Part of a small language model's weights.
Architecture: LayerNorm before each block, learned positions, tied embeddings.
Each number is 128 + 32 x the weight over its row's rms, rounded and kept within 0 to 255. Layers, rows and columns count from 0. Numbers have three digits each. The size before them is the row's rms in percent of the matrix's.

# layer 18 MLP down (transposed), 640x160, rms 0.059, rows 402-488, columns 80-159
103:136169126154109156117181203153143132144101106076093131120128129120167125160181113110166139162126142199126176079108155193112113094104080150186141156146150208139120150095138150118148120160082169138072123050116156135135078157095117157139088137
113:114083088138115122147122054093132097077130146147120148109081101134140187198082127113150067150135116165106147118101189134054146153134067143108091155157124137135128126112127200077089106187146070142107086145153159147150097130102145187138180148
104:070114095154078125141162092080145083143119143108122078102112131127103163120138107195148134150115128082122134150154155110118144087133043176162100133116165196137192125194107137095121180152141166116101126159115096100163136173132189120121134141
094:172150175128119133096149159133108081153136093153078146128094099171130166123076164134147083059130135093106062125179100121056073102100205084134198081177160136137074156136191088086145132096142075140103133116092143152112136107106142131129108126
100:153131073108123120081108180074114143138144096110080092149104122143086121099114072158166064085133111120163162081125109130129157104106049133151128142194102150196093125057112124156155152093110159176164139163092104178165135118107165201097115121
106:087214101131058104120118074167143175108140190164125182083085141135166099100080134134105131101143076148124111109118110157170090141183100191146074105125079120120167164174092191126088051097105136100169153144138123143129117130136149164059145103
111:082086167152114112159191117095075224094117057118111127130101119121122099102138108152164178158130075115123109108156173179122115071127150093134164102099093051094106105094162137094165106105090147098147123137149125161150139115121183097140154085
096:183154139114148115121125105220152164093127148143122171093077116153112163097118057109121142053131093144113151161144126107107084106123175133164102124091132140120044165147131107099130176083145164194103115175147137150176137121089061110110131107
105:084087146149137133138101178123156168122100150134074133177140129121128096037139149103121173172112152178111091155168177079131067108150136126156087171156135168116137126137187111149176178150134108171168095096133124125131147103047079159072142143
113:119089102100130196118141099106139130182102137112082109107199089143181101116074108134121043108124159062140146163101150110131130135141131164082097119121154157155143131123069109101065136150121115060078084134089088127077095159155157121081136101
094:148105156195105165150132139114147127140105137133153149170160119143139139103141124135195162106115164082144122103138151140158128198127163156201115121160113178074139188158127178128200109109064135114191184080166110119161173129114186136129135153
105:102123155133131141160172161139150133144157095047108121121159149143086129079111100153111164095114197180121073090108115150131079148151087094161161151097159154114074088162141134175121158125146124132133143140150154148082097121130093109122115089
106:094111088128109157181132173155128127104127157134139157154131088104059170144177162151120153159116153056133112157100151121144073121096151135059120198084167144125146157095189116169121151159191080122146113131070131075172178116184113159100093149
107:086140150109186087145127116157160183157128088115110091102143194147163198117151150134155166150119173106163120085072108080167117138070109093088192169154179111140096115118144132148091051131125185149149066111186116169108114158135119172131060129
101:127109166120117154096110078104166192150151154151135121115134131110156149123110104132166128176176114101090144111173182116146171105099216167147135155082167099111151142134114086144156105170118107116102151122119148083128146140127120103101111086
094:158142137138127154130154084170094105168095104087168158134086131117122171130102140084135149111112120116214139054212169103126100072114148142072138150155145137146092129094174105155138138117148076163127132088082147133081138084107084142182170064
114:074096150090155177099108115090149102112137116171141126148160162130106145176142090110109122176102138100120197098114093136099145136057057129145116149097092121135122113110112137122191162117079126138103154134099098150142141209183094123102127130
102:081118145091185150141146139104122128068168160128132141156126189131059098173198099108126162158127118067123191131127087140121166145128124087182080153161194079155137110133105137134189123123140129145116130152101122102111131115130128118118132140
103:063110161162135106177144080124115093067112201141146164106103202143098128134122101171139100124071208191116144085118136126121127111141116139117150094168047103108118043138120096068171155072098147185138119087178137145194140173084113121128074129
097:120151150188114106165115130069155096099191101156175074113183113081153065114204080120126061134113117119106110114150144121098130157102101074175158112069108178126131138101123145112120162135100164080127100150104196127112128126135146107148176157
101:109144133156105181163133125093089124111172136101117171071138151166109161165121171139078131152100173112083098147107127167101099124136092132167111129142199132098116054123115145105121138082061179128179105141132084135145134215168158189064105101
100:102111109081133176167111149117074168172146190117160146055073141155088104033109097107114156083132119077126135116040162168182159113114176189184120122114181124142137124104135105134171144100162151084108138162105106134154106125191146108150116137
100:176090135156155086080141099167149152092050161144124154106154119164129136078081110143149140150141075084094101157111180088122095105131173183135100133120168140140156087086140146148110079116114126205140119096105166150073157082229147153130127087
102:128100105085098104135139124144153149159151106124062162191102160083188097087079118119166129144143091129129105072123128152112181162087085184143131105117106163095110133130111150108154126126159105122151139130122183100076093088082139169157148105
106:116130136113110092134116094105161098130130112129167163115113075129160059174095099146152142099094087106168103142150152144045098171146119152174166098150148174128142129144118162137043116139133112129090139094146108121131102117116119091199186129
101:075143092140153195119102116097117142053179137154163130098147126146085132115146105171185079109142140111197247058133161191127151097193151109078110125127121115138175168173155119120107162195157141124117153106100127114142147153145160101164122149
095:148076149082105130129121085204093179214098090076094105134178176144118111117125099101109138139145100151087171119148116076135141156148155183109098118068188137119121105114163156113135162185150113160090099158107143130088146127155129075140108150
083:112123147150105176095159154163156162146157131092096075191111132134152100149172130102074153205075157062161127124134112111103145193120146117134161145163096110157153149102185068120124091150171131093109121165101156150147110126146155126140137136
085:157114166109125172054082144177133177175120150066092144128114125135173111113095111137078069133133097106236044146159168127106074144074122165146130149185093123159107148141189110149177109080094121149102116087129138144068135168124110131104079168
101:166153160162151159056198110120184127061141093204113161163138117145110146108112092128140110153047092136119118101087145162132124136164074083065130110147116177147103196115086155132103101082216125188122113116129161155147165134149116151108149119
108:161140080074146110108121154118120136116160113030127156134166116147196152103088128131156137143168123086158119131159154129136090170112113155124156089133203134159239170145140199132097133104111100143091090152054095150110088097103203107139104120
108:104164064140117118120106198153049148173114147127132146107159106140175159149120132148128096164121111153122106124149153152125109106105117018138141159126161105107156110167144134163135138136164132124186139115062196133183146102098184108167107059
109:047109168120170131061121148136184151115093128140128112114148205109144163110075133138114074100171137175106113125195101158134182154134121078112102131147091119138182090127124181093109096121055090174145165059152115135118155145114153114140133163
100:111147143136140131163139146175185131161143138139096144144176148146141130090186134049079093095078091114126118126171091164078098132157091102115162116122200102081193075076210174159128117178120158088158107080080147133105125148112174092173101057
100:063142159133149172066113137138139110188151115159138149133124124112102123049150140140073137107071105090115107170127069131123136135080136115132138131067150131093113076136128114167179130190104166188120124136188139138077110116183079117159122146
109:055149141073126129114151137170115137137129132198100147136172135117142182117145159173144118113134132116088064132060153142141098123102120042146158109153158139127174094099176121086198115080098137169154119115118106144113124134167067183093122202
103:148140067105092065123119142128148152122140167159154060172092132092178198162091080205143094119120129142109120135133122110064158128153180160096083107139131116132078173092178146161088133113086122066126121132076067198171115174147107159139094178
096:141130141166126148098186108128130117089130155143076146115097119122110107137116149103102141140155169170148031145104152140193167107126100155124160123176153098128167099103187197140145140091097106081110115111101073091121141136130116161115151080
098:146140167136149111139151136159088119139105061161130154168131103146081156141148119054122131124131130109146060053180095122126119120172202120171129119137131114117147163138164118130147136158157109118130108176174095153067152105082084091128090114
099:164149098088191058108173140111070166103132156091133113147111121166119091154141110153152114147151120111187059151185098052128153139124115088133122119212147137107154074185095142146072161147108088139133076165090078094103174158181109120163167129
099:149114130111159155088154079113121141112187120135126160154167164124144125132124153100073164115169091100077112061105107121147158054174114143084140104101141088078121186115111167078149114072158160160100148115199103141107124160090099183138207145
106:147147171096142070142118117156151117060101134107127109172173190125176104125197121135097137146148157135103118156109177125153195191138162160128160105139144157079095123119131129136098125129133157170171155110152117181111075143087120131191141147
101:174186108132131136128110102110197155126137103149144128135123099069198177126105100171212164079123117131109144131127081160037117181080135181134139161114110156138173137154148138178142121126170132110136097145107156136164162138087180068130135124
098:043040133141155079095130157137157159112127098149114111103128097154164126148123128133101075078163183145129110097147137112127103134098169133106100179150173169113135131147119101149116154205142106134161124121175121028122147074174120152135157137
100:091134139110091108117157114083149183132213167154172117155145113139046175132160145138105095107082142084155178085110132160107189121040147167173127170094152137120120160132202156064136117168107113077171152101149148131070126118140177112092133182
086:066188109108092077133098108158127173039171171156140102090081158156088109124108093109089172151137132130108141181161161143120110144166085151159063098123128143121095169061110151130093182081116154112092107149117101128095138129127141172140162108
102:117095131097099118182146107108202085141092085092125040171147169085081102093078127158109177184136092113168185146128194121125122121118169120155124097101172146126127050124115215199188151143149106121125160134152095121112118131165152091170142137
093:119132104116143136094120064102144132143143154169134111132135163099177138141172070152143118193067157130158188095112102122113095119176156138177117093126062107170109133108105150148095177149079123151123092109124111147166129167167114091139112093
105:110146135154119097147110140147117127099122116136127113110102145097117207143109169119056136165058116139086150089102172094108078152198099184099098107105165087175173132202082116098127129102098158170166115139144098118070153090102074136104091112
113:156161143082162157096091113131044150109130172113111132114163128156115148109117084111065045139109157143105115178138103120091162115119075156128140108178051111068145093143140146103109119124156140116120125139066132157105118098182150128080149156
096:106159154153087123099160159130154175098171181145146161148025167132141152112101118060133159112130180075055127074132165106141161100084133060132133183116138141117157131125128096197117109134069134175118156106146175112154112143144176095161116156
102:166129112164079100189105181173158090094197095140121105126123141132086071121127125140101121119114168185096130148083181111137141156135114151132147115138146097093165154175149096111109146144108154178170090132096122184116030165118118152184161121
096:162100147137138114133165174145110151155107142131149159152176078119107145146113168108109182117155127156170066159109174157111067161180059109134105087143138070064150162120080117129131174090100180131127112184155167100134117131043142110141108129
102:175083105137161162154116179097120166206175110140198121161127105133158140049097102130113127163135090061161120134116123137147112132083145163050112163116113146158134152109115107138163148146136139191180088062133093144126172132120115156149065153
096:113149120151150129126113133170176187103156143187141024148139131108144117168140112090173101164118138174152178168105097106091174154137152147058137137119146132169113113167147153135176121141123167142152110111062165134141118097146118081156119078
094:130123154162109152184087119116151119092134096148161115115131087124147148118185080102167209146136185126130123136137162102078156126153139115165150136170141183167069091154188147097103113122139150082097102079130172126147142075122146104136157100
089:075087089115126126128138115185135119125141128083130149115170141112105129147179148134119099127126142103119110102153136144126084066126138153183131051165107131108122104112167107080145108165181119222164138113165146073110107137079087087114107148
100:161160134141119190127133124093114154112105111089125108112096125106121101170131170174117105135096119094132067165180124037184156103149148170177151112159177174108145150147117138122124162120127111207176107161128191119138121145085062125132075111
104:114125145142137086123143153133145107121119115107163141126087127109125140118161148180172077075138157080123157101178159125111131129109137130147168144128060120104139185097169081096213102096132137129131124085095103146134116108120091094141165167
109:117131078144077051090157102185060082147145100116111153111080109122141133088111133153111159141217081131093082107170157165169142141117132113140123104119166152182122104173101118158137183138105128116105130111137131081148147137201147102052122100
093:085106153111101152100105084094150136129125108103163139123137100126156212090088102082123153076090120143130160126065099118214118100111138101124139142175125097127135134186142077138181164157158121123185157170108125143099136073104107183119073187
103:164181144124096112121108129107089158101145141132126155104151093172148171106150147159162129163137094135139132180126115146119133151135063146149078159171126096102123143177182122115169093116108070180144172107144158122122171099159169149149153151
100:168107109112162121175152156108127147154160119091085142182208129127097134111118117102101147109136123122100085105141144096189073121140160105133181100121115104065117122124118146150219129172165145138101099175146089167142108162130211151135183127
090:121170134125157133073092133152125156121108078133141098151098088088129146093082223150101186154189122161103114175075153163057089088089140109158152095132136096117121135078118107113119163101081142165120084160175150154129141165162142152162148089
101:105112187088093116088148135067131116119159108116079105149029102178178152107136111124134145137097187111162054153086132084122167139126139137129104114095153218165139144134137090111098200161145098087120140123107114154148160145135121157136096121
092:117180139074083128182104112120201180147128097084115146190133147113074148111173109186122095144100090099155180161102118115139112137120113138110192100122141122142065186065172163148137073112151103089175092095216168109137195161127159141110170131
105:121139147110119150163142152075086058124083083148105154125118080146082136077182140135114128161113108135139147097060120174171119154062130124169160113093132157117134106062149117058095218177097101132112104152131096138110128144145133132184154118
109:173178117106129124149108154069110141172137145131149134120143118155143186144101121132108176125137075166099120140137179062133144064183097083143193139169135133142131155102154171164150184118145193128100108085108129141118118122091165156096131111
103:147151093182163120109139119118116121089130044112151101153150083129152159153113100180112127128151069169144164151128148156131162128098180107172123088118142149156131107102070183093097159082098157077172111108105129140129102175090102146141097168
102:165120127093129134106118105167089078067118102119102145137148072125138164098135163191160134102169197108148191116132141157128114124055161101141192189045135120130128174104142159120131121109113118177126111123101113147116059141156133166108119099
098:138142157096111118158145110117100114174148113094096127078109210107129117112148065107132133099151089133116107048174208138132135124108166182141164057114138155124124142128043115151105175156084109148072184138166118169118120130117107072086093130
098:098083128180114067146103125089118133039122164102155128145136156121096109122131071086129120127153150144143060142126194140115134112088156209127156089111213041126097186120098153166061171132098132180106084059102094115123131192153108161122097101
108:107207109096081168106177130097137107078127123169188155082102196143110140132121168053103121140180086126161136111107157128120138172078052140151093154119118158115095086084100164158138192172077131106148085164156151106122088141132086125161134143
102:128137104141097189134227123162143104052101192156128110136145162147140083138126103166157125128139125100097094119078140138167164131130101133122111098121074072173191138121101099137083147148128185107192109084148131091121046098179130116154115108
104:135185091172119153199160148081185120121123125178139115123129107080128127130190106164150073134121115152140200103072092143180137150157093067094121183171082096130137037101177149149147116116129093090159145093159124115166132173100116123083172089
099:139115156130220164154137104158165097124166069160149099181141162107128091118123146134108151110157185133155108174145057138172091143130155118099069107158130113119148130152150116181120104101127132105119150149199078055149110147083143072115168108
097:120162095100183095128124047117130129095133098116166094159083156131149128118130133125118134138134090129102097141147083068106187091131211150189131119072105186143103152106132109144093164122054148160116120046041103124154159178119160101184060114
097:139114143182108088115118131158122105186143182087109063113130106117186124134131160134091134138158117163171115085190148159157085133085140145127179162148171134049168125105084110126178149096083111137081101135141168136069100149099071141119125138
099:152149073145110146120159071187104088125185100140126097162152117170127146138128098155059080102141158092180158138116092162162186142108119034087125150115135120150126164066140137181087140142117126104174164067138104141128087120105087176124140102
109:148198126169068157140153138134102099074068128073172143091083122118131137122110161178078190111172120074190115159092170093153138111122163131098191118139084133113096142122157121133119138134132080129127109106092113129165141119119130155100171164
113:141110166162169119131103107076178115077118157126153149142120105076153107138134088118121111127100147153135086128123052093140094151101154149060096144050119134096131163153153102162150058051139127133091136186113096114192139101146147116145157148
108:158175107098090153181140140120093086098143116143107121155099166108117185142111158098083076129140103081081099158194131119105128125115037105132123103140127097152076131182084101123166123171157097138116054082117111132143115124199172176133126098
105:123170143118191107123165146123124134166160168089113150155091082143079111077133144148131140114116112080077125155156148169124117104155124147124103080150132101129145127182164127155181116182153125119094136148161075145131125154137112124104200130
092:217116180170110176098098175211078085215079101121061154116098116155097162141143173101167145128112218128126122110082135085153130157127133133129111131140134190093106150127152116182137136085100110118160143165072090112147182123127115149112137157
120:117138133106065130093125145111153143090121097028137074153129144138104121199101090133143074065117137089148123121132127119151178144140099105126174139085078181211062165101169086064138124055172141104081095117137200111165125107115101092174133137
096:150089161096132154130152119068143167100119118124115155127179117125099137127088082153148189139100141116171162098159118130103108164165133163144092164152112208135157153137160060108105144142090086178122126135163105106179151110103104153117175158
097:164126131115172127111134098142105154205081129132113180206158132141184133136189072113152166211097135126122154185180152128143159188193126128091136117175085110088185109120099135163154092142063076117127090161153179138131088190121141079157122162
# layer 18 MLP up, 640x160, rms 0.0589, rows 403-488, columns 80-159
113:193138136104117212141099134177115165113151130137162126154074126142109204107141163131105117165173114131159134121068147094101094142102163154123124134157197107075152068132054161143086167137148155159169137186115108093121176162119104099112187117
099:130122116097133122211103173122191188115157135115131102161163087136168078124089138100147147164134102125162026201142147118124144120143118082147105118066150126120076108148155083108134086144190119071157117157126095103173190116132146181090121134
094:115164126112143090143151170111070177048123127148126119062127128117088108058121088149099136116197130136110148071116158144109118102093116111116172127102150164050166095118170097127076064149110174147145153125164126095137137081086123153157132141
104:098143146138137091104099158117117168135125078120142115106180188180174100078150100087083179169141079131164135143078143175097128097127113077133159121095056119101076159112124159114109160104089145103110077161103128124126163107077183140142123097
102:048091134140107123097182081069089102077090120125172135112111136100092097123176152074190154141109159129105160212103111156152211153180113152063139106120103147132173135163193123071109142132128158165114167117156155063072112096136126129118100167
107:113088188135079109133152112157148106135112138077174140211097098169103118146168129113114150195127132119114052129124165097119132085134189126090086121118156102109102090154136078111145161111130123068116152106152078091118147048112126110120121163
097:123152094171109079141130121136078076084102173080116089110104131145169155092198137153157132112124140155161131112093139126119224096203183114111153144136122185185122134134150101163049120158108215151093099119124149134087137160147103077098119074
098:132128114121097109079187054124131076127069124135125107151170146145182105097116157147158099136148113184132116138135106126143154118144099129137162096169103170103146181152131106098100120087053142158170154102125135133091150180162119150138211151
103:098086159141054145161103064121139149071102096118105099137106132155136138060168151089157160144145191122156087128156136087094137132158103091183154053186111151104138101123119114116139162167189150181122137189140141162116115123075124094125125151
098:178154077177164129108172113120101106058127160149167100090144158156089116130173193133090145122160120120086141140191128147068085146136108210065165159164124075145124104134170061144097161102148125106111153105101168187193113121143089124099165055
097:182167139096096132159166102154116119144083161157192187117193129135152137139199141069144096095158133176183190168109065137102108147147140159117150172154077073128145125122181169067141133146126133185140150179120064148122161086117121093124157124
105:134165092124100126107087145087167090173162134162108092120126066106120127122137114122102059204107092163142071198152105106132112153173158147132101131157064129088110124129115144085129146111180151148145146169171136111082126153153195131156132072
105:141152079092125111122089128105084125077098105130181121100137113109189130140113093139106127126118167052112124148091109123145118142094139166111096069143100217127148124186178049119102121156060139134139130115122100216184067179121110115139110127
102:170138141073110118101200158151157158155092117109163190115125170104147152137196143131108199178121180149100141082129129101123121112140134182141092137103149082102098132091133158129096112194151168172131095092107085101149145121142140175193082136
099:113112090152148072172087121089108092121129118151153095172121128077137163150088058118131163055143149161097094181118102126071123068106181136149114129134111179162136096148143111114088125095080083107155144156140101099149084126178089166164099132
109:145149140151166120131143146082166097141128145137136128161131091135084151141122153117105170149127135092108080111152153084097174148129181176120121071175083159091114134121088129147113162117121073103158098133184114125062128072117062095078153114
100:095080095175141164080134140098124095107134129099143140137106161114152162138085124174150147152107128086133117152062096106148125124109164168148110052137122139077105120120165143086163172128128144113115128082125111127152169164127094179113139143
104:121159100122119171108130120077060068126150130146134129153109125111138128117144099045106152104124130111167001113081160115133137122120167156135122144085176135091138153145116186127128133175081088103076122154148157133154176131148133088150143076
096:164161119139136112111099094089123183147145109119116198136097131115154172125071136162138116104182167087061184113081183079201161124055174106111124145147082086094134153183148147169121093153120127142069161138144106111137112153158108148155099121
097:132187148134112187152104101112169116130128169165104151060101203131207107129094113082115073109098131169132139182158104126130140148100130088140092148136120123071109097174162119133071110120124153098177105175127105101127131111110168121100120100
098:145102175148119149168142123098152096118108205076145182118115138151156120129175140113146177117059132123170166154153151096149138132079126115091130148175092167141124152155120104122105110153116174094125126126140058134121165091145141183075155119
099:090149110160126137124121147094163223144179151105154152107072093173071137151146115038097076121120142124137087154094065170135129121119128080136138145111147120105154154168139107068159135151131091122057170099220110127103110139081118153103062131
099:166159145105168094165107168138192137103156158227160129107165125166130167162104079154122185133144081168114141152176078139107078092112189085168097097133157121166118068140114113111093155129084121160141114084140080128175095115158095103113100117
103:131161141196116067088117142106123143154085155198090152112118167126156178121156146133090140101103138134084085101187128134118161141115199118105098053077111188163085168133120101134092172150151173214145135149111146157152100091111153130117156111
101:145131131126122148151120100121070135131157112122170157129110126099149129128083117134148120104071100123143097180086140089135092164149140147127139119147095127140104165151190123166115089132090107182098120162174116099124065105196171126174136146
094:144127102180128161123098124134080174033120131130130132164137144141098170173159115097169151124098072141154117129177092151100086139130138112094128107075101105123047118132194180124144140180104137140109098124138075107132183134147152141113117119
090:141093086154119083172182116109120097103202100187131148126097152068136124115080146135147098155145129148174093131111143149122073166124134168134112171131142147115099131108114138127131084136150174135195156127130098109191061094117129136114143135
092:163064093151143136113111069161101107133109132119167143082152132109132176113175106080139097171155133150097137142088176157147112122168073106139110089114136086152052138199146124129161115132119123075125125171199087143120117132111142194144126128
105:164131171112087159148171137134107165138118153099116161127129178127140170159127124080112164128162099152127142056108205078150131126125115123172151125139115077130136115134143118142087173122146117101168052078116119195141121125113091125117118151
104:152155177176129139097123127151131138158110145153111096127114140162147092167131118113113166062174091151103130138165137078097174108158148096178189083156057151128153189146161117119130153138106103154141177134149160089125113108081120092093127109
101:157085185147153095157065128156120092107153167146093109170106163095122129156166094136122206162157163125128076133130160070118165112095113138128069108110138146157113130165083094127145133146133149098097203123113098097156155153181109174075080152
102:095108081152120089110181112139148131068083071143158084161113124077170105134130139143181116137130079151086109062164143132099048099108151162148143094144152187092106117130102140125068143182140158113087157185098131124081186118139154169075136108
100:126095212107152096127241153058159094088110123130095059160107130104146120199128180143146142090156086140168107199125130159062091108121195126122127087102070143107142118139147071090176135094136183110120106132098114095201170106100084104128157114
095:140118120186159072171110123191178130079126159082109139139173122126149141165117100126157145093189155076147134118168157170127136107155142084187121139122143101086124131141125154130118088090134165056132168101115131148142114079126156157083194098
113:089170151133087080125159134106044136133151076141204107176050145164102175150095125121120131147075120123164123093105126131140087175158105138101140130095163065177116127109144100188110110124148119155120085171116157159180152114142102095160156087
100:153080167130115101099177154119159147173165155125134129188131129189090117109185142133094205182116090088091114148095134148171120107143156140113169127140145134101134127163092187114076173151118133086119099087113071106108126077142095117102121080
105:113091118175155135147129173125106176160179175160166183122110146124190137149091072108068118100136190105108104123093095134055132176115123152126077126087093131136170086140169127118123086093153085122148112144135113106155169128051129149152049178
094:165163028113063154115154125125092180113168111115142107132093148140132135072135140138163147079094148153120177147134109155151196166052132108101119165120097168176163021172174106070100095051134160132132171140128149106129119123144174126139122171
099:121077085155142204151137191174092118104129081127134147151101103146121101110167140142125141145162140196145103108178154131137145118106121203078150160097096102141136118139145122137079129154149198144132095102152077105119123149117064131178139159
096:180126131106071110194190077082135123127099152184149136065144060126167126145140090139126084119118045164120098188147120121083122124153135178124110121160036174171143192159129188142150114118137153078130132158140126080110152123120157129189126178
108:117198154136198152131112137132139210158150109124149137156088118181139093124166101149085191184126147114121176106101139123122150103132148171116169163090132143128124133196117098127070136110141152100089161103107107158118115114192135153128122131
103:105147160152102162122182108094125165093183073101092154117131164100154092092119126126199127166111101076152171107176096196129088100135173160125087146162103113176108112148189157107074072126124135195143142119167140106153150140162165072122079119
096:106125179148074067186113149078128128109136129119175159098155162140157139169135138106091121110094116170140120149092147170164162139121064111127117122143093159119102123165129088083098200127152124117132127181126104110110154147123204156074125095
099:131156178131145179169094123110098118096092173164094154191139198148152143187143102107111124093158134149152151085143186141080178054176148123056142141137116106067148149185150098134149165113080125155117124176139137106134135137131150124085144124
088:125193157167163165144127098117156174155106122125140095096141120142153143184140130168068148132166160125169154110160112081096086099172193116109132117148128143151165104157107183202072111179151155162097177149107140174085145145144092078143150123
108:119135209113127141151142143100127120143207105114131143143144206107150097088156145112149076096156099195165139124145168178139101112098152119144081111144096117124157109190136113099111131130171135176189127067110145142134090133136078139108103170
090:149096118105105077084127119163142141104113151090158163152120154095120097107081144137152144122175115167078114107097105136092121080093125141128155089104149099123103066111153101097087108054143114147098081112167137062160122173107140132163038177
103:150074104147111108154162123101110130188101150167132156138196151103128129178127105139083131121144126137175107155134117136147156142078079144186156119135154207119097174175105101158143154135110116138064127180193094152122139073092131118129147117
101:093175160128150131123133148140107128113151132154150140139094084186181116158144160186150145163126115107111141116085137150183095097112166147118050085123112154120152175149131103128129170118120127156126106107128141082051156114070142156080204088
096:097086147071164197136106181090076123136172132122125139150154126081176129071064156140160110187056126175116156201114130115091100093165190103111150102091111137110119100164140128199069125055143171142123202134128137110100154104113181168152125098
103:128086113153100108099078112100142138199113138090171056108198125077192124120144112113059125094132112102099149171108151130130048136158113134147155116171082096106118077131124106105138127130111120107155120125184134092127159163170156141119099107
095:128133058097151134131085141053100128131116126113151101155134116127159059153134115098135106139090119101159111130105183118091125167157175147149076146130050212168124103192116113132141087158144162132146175174156072097120166134131124156142068129
099:100110109110116106080098120146112100135171130098181099132114146081093153119166132118103121133145085080093118194135066108088096111136077138200200138114162122150115156191161104156115141172088123145160129192138114135087114074127135101171165133
099:139137102157101111122165108062097139169114118144096162108157095160123148161194082211099121149124170187121101187139116143117097182114176095119103108113126168144081180144095144181086102096095086124149200094137120119153150102159138122068110149
097:110121108143157093153121133148079131142150173129165096206168140116113130142090068128176074177148131085091084097063158162108095112135127124163133122126111115156101153172119152180133136125154134135110143171138070116118108214128136121077160094
094:123125140153076122137178097117075180154124108173109132120082179209122153109125043156124142140181182133163153138116164129115161097086113111072188134052187122089100112144120160149095146129103158145115134155109096100148106083125183106137087144
101:096129155161149154125122156139106138163120131099113080151117170162131146125120137120122066140083148083082129184152041030134080099147132113212125146110132150136131104163157204139104140115134095163158128111140163224111141127096095113106109142
102:171132137119178160159171115136179166119155136183128131128110131139117118157130153157144161115115154073138047132090119114102185110084096131048111164149125150161110137135069129092079116104137159161126106109176124100139206179147171115165083074
103:137095160129158145196084098208102083137183156110066151101128126091103133148161146169117126087141128153177079155094125130199161136197123095093100141142089102091069113119146122128126109180152141168169103116151108106091119135110141113107134149
096:103194160126175105162080108108106043176162127110136130097130119180100116164163124106146125116143206181098140199096147130168128121112162084146117131135062160135088090127102107139169083116134101162122115113152146134117123123098167119171123174
103:115197130112139104130096120150123109125134173144112154109114137109152099151194127095133128180141112135097155152134149163151169129104128129159199111115147186120149133127138167095112131117145130129099143167135131175107114121157154033158062078
100:147126137101138130144140175120113164121141108137115157081109080056168198150195126166080163125113137082156166141192116106075126149113123099096146101074093166207165127115157111096066126067116144098149096131115142066145118103136111120117122139
097:131101121130140189110135182146133164131189182138150132198083144143145117165122103127133106154126101179155111105146040064141144130119144137125109153163111137112158116212172137184076150151150122118193160130125130124144084086121171080135104137
104:123082099133112156121099186117123119157144148142193170065155152174126115147110158204101104176181186101115124111136114109150153134077101153163099130098092156144095119133126223147147082102107151148200163109181162131072122132189125169143154111
096:122083176179080130150141163058157103102121165153158094125151142162110149131158142102128174145108139106094117136151179114147123113155096134164114101095177180111095087117107132140121127140093146138164171119112104133136165210099106124074169118
103:189160145092104148111144137046136112170164130131114124155102168113083077200122136120157128120147114108152103206105094120083073171111084135128124159112099163061117126128148101141136103108171157188132166130088169130109102115119125107125046145
110:125112154126082118151127164157104131051136140137152155149091048121151098114193097112183105144132146139119204124112136125088120098066166186134137151084108166076087140111104147135089090147174109177171153142155071132117146147103102123094141141
104:158125128167126079145136102104162161164115153089097103150124088112152095102101220152200151128106113148209116142072128123155152104106170120120152113061143056163128132141141161141088126100149093105124160114106147067070158128090105060184147139
104:111133121147078119161155168136159088106150160141192154140143124196116072098151177100146102161190161161117097147160215132194127093167098152114196101112118145125138115100106123115161111134059162153116086119085046155081125120122075083067178161
101:188112205104142108113165154050132113102127130129108158117195099135116132139085148062126139161134146211157150148164113118207132114178184200135099072103172118106096057102075115123153125111088121113116139085147151106162101176156146111136076079
102:158072143153162095088197110094105143132123135133180127125136103178115165117118149124107116155231110150135156153171123102182143116137072150099118172116056180153090152141150145079097098138137089142181147068138151113140149086167118068164138119
101:156120123116083086178145139118160144109124113157130096082119111163156119130109106145139130110121124121136113088114179130135197142119106112158091099112117138167152151164174122060143156148141169125085118217101093115105127118135147131125067163
101:082209141146144058130168178109139083112117158087165155215105166107134182123162160112142144075142122119148129147169136162142119058157173106103147099105096126053146152071155105134126134055130096092131162094188105133130136165106119146120203128
102:132141085160171105150146133076135151216106164139113123145148085089184087165109135069166168133112126158133120091112080133096135067087144075163115125097125118106105138165177128123153081136149146097146118116154150121144187121182076117152197155
099:149087119094069115090117144047078148128090074149153161099125113157199176134160112104147139158161170147136093146120169106094151134140134163112136179096075194177115155118087159093138107195115120173096104149088127099154140088128136166088111108
100:120117182151192146154120164140118137158075065095142152099190164096164164132097057087184153136153131094132162148098117181087130152096116101077116168101106099090113099149170100096118098094169128086121111123145115112178090109124113187145190121
097:138159122146118135185152117121060116129034092156109156184148138132117177158130130110159099112174097107124130152173165148060102118159122143159125136136069137133129114126189115159165159116104152108186144116133102100122112189119137132134197142
101:108061148102125101108164166121121171161131108064100153103089160128158133099156175103154172142106170198109114171216137121076153084173125101094159122133135061196080103188185085137122101135144179142126122177145123126106193137099101119148095126
107:089096119178125111144114125101183090084195134095201161144124126130170100105121136139171127086097042135186112132146137120214111121096129121083124120145178108113087032159101152120111146128090105122132199122153114067106134113136142146154138108
103:167089177121166119114131112178098096122133196100105121121095111142167067109110206143174184125155101103165085095090206120171143104162160109075098103134118180145115144162114153091130160144145160121135130189119122111064189132137150131129134159
111:175096078122094143109140119117106110093166112130193157144190151142137158083077091127147103108149079135166127162140162190113155104137074141068146061098123122114138098134164152179129097178176144143095101144123159158059217135098128166066157100
105:098138110122116125165105118074097116135103118160130126140131085126159147086048118059147109139118169139106146173126086132100092088162194166136123114111152108107128091109103105147105119129137146114150137165108064139134164167147128156125127166
102:106166130086118109171150113167150155085109112093121106195181170119140089130140134102127146113165116185121107120113149122186122123160133118131113071206101166091097141108176121144144161077060148100183107073138146093155077138134166093169119102
112:120133143122139080098189127135070118110131146129169173095101148145065118163139162085140133116088154088051085148097153113123098055192109163109120133130116154157112132107164167163112090146146136143156140152129099144136137126152110164127066155
099:120146070135129161174096180170134110088129150101125106137144149113119069144118175100103149119141141138196102150107124120113144120123096111099177119120179112109157105140154168103080150155150087126132171166140124116132121106112124167141128121
100:117165082154118201146105146107089126113161131131144103113159101148111152149121175173141163101127088116137110125152094113157149086121155136065153122145079168083164115130100135123150075125111092127160143109116070114119155118141099177155093155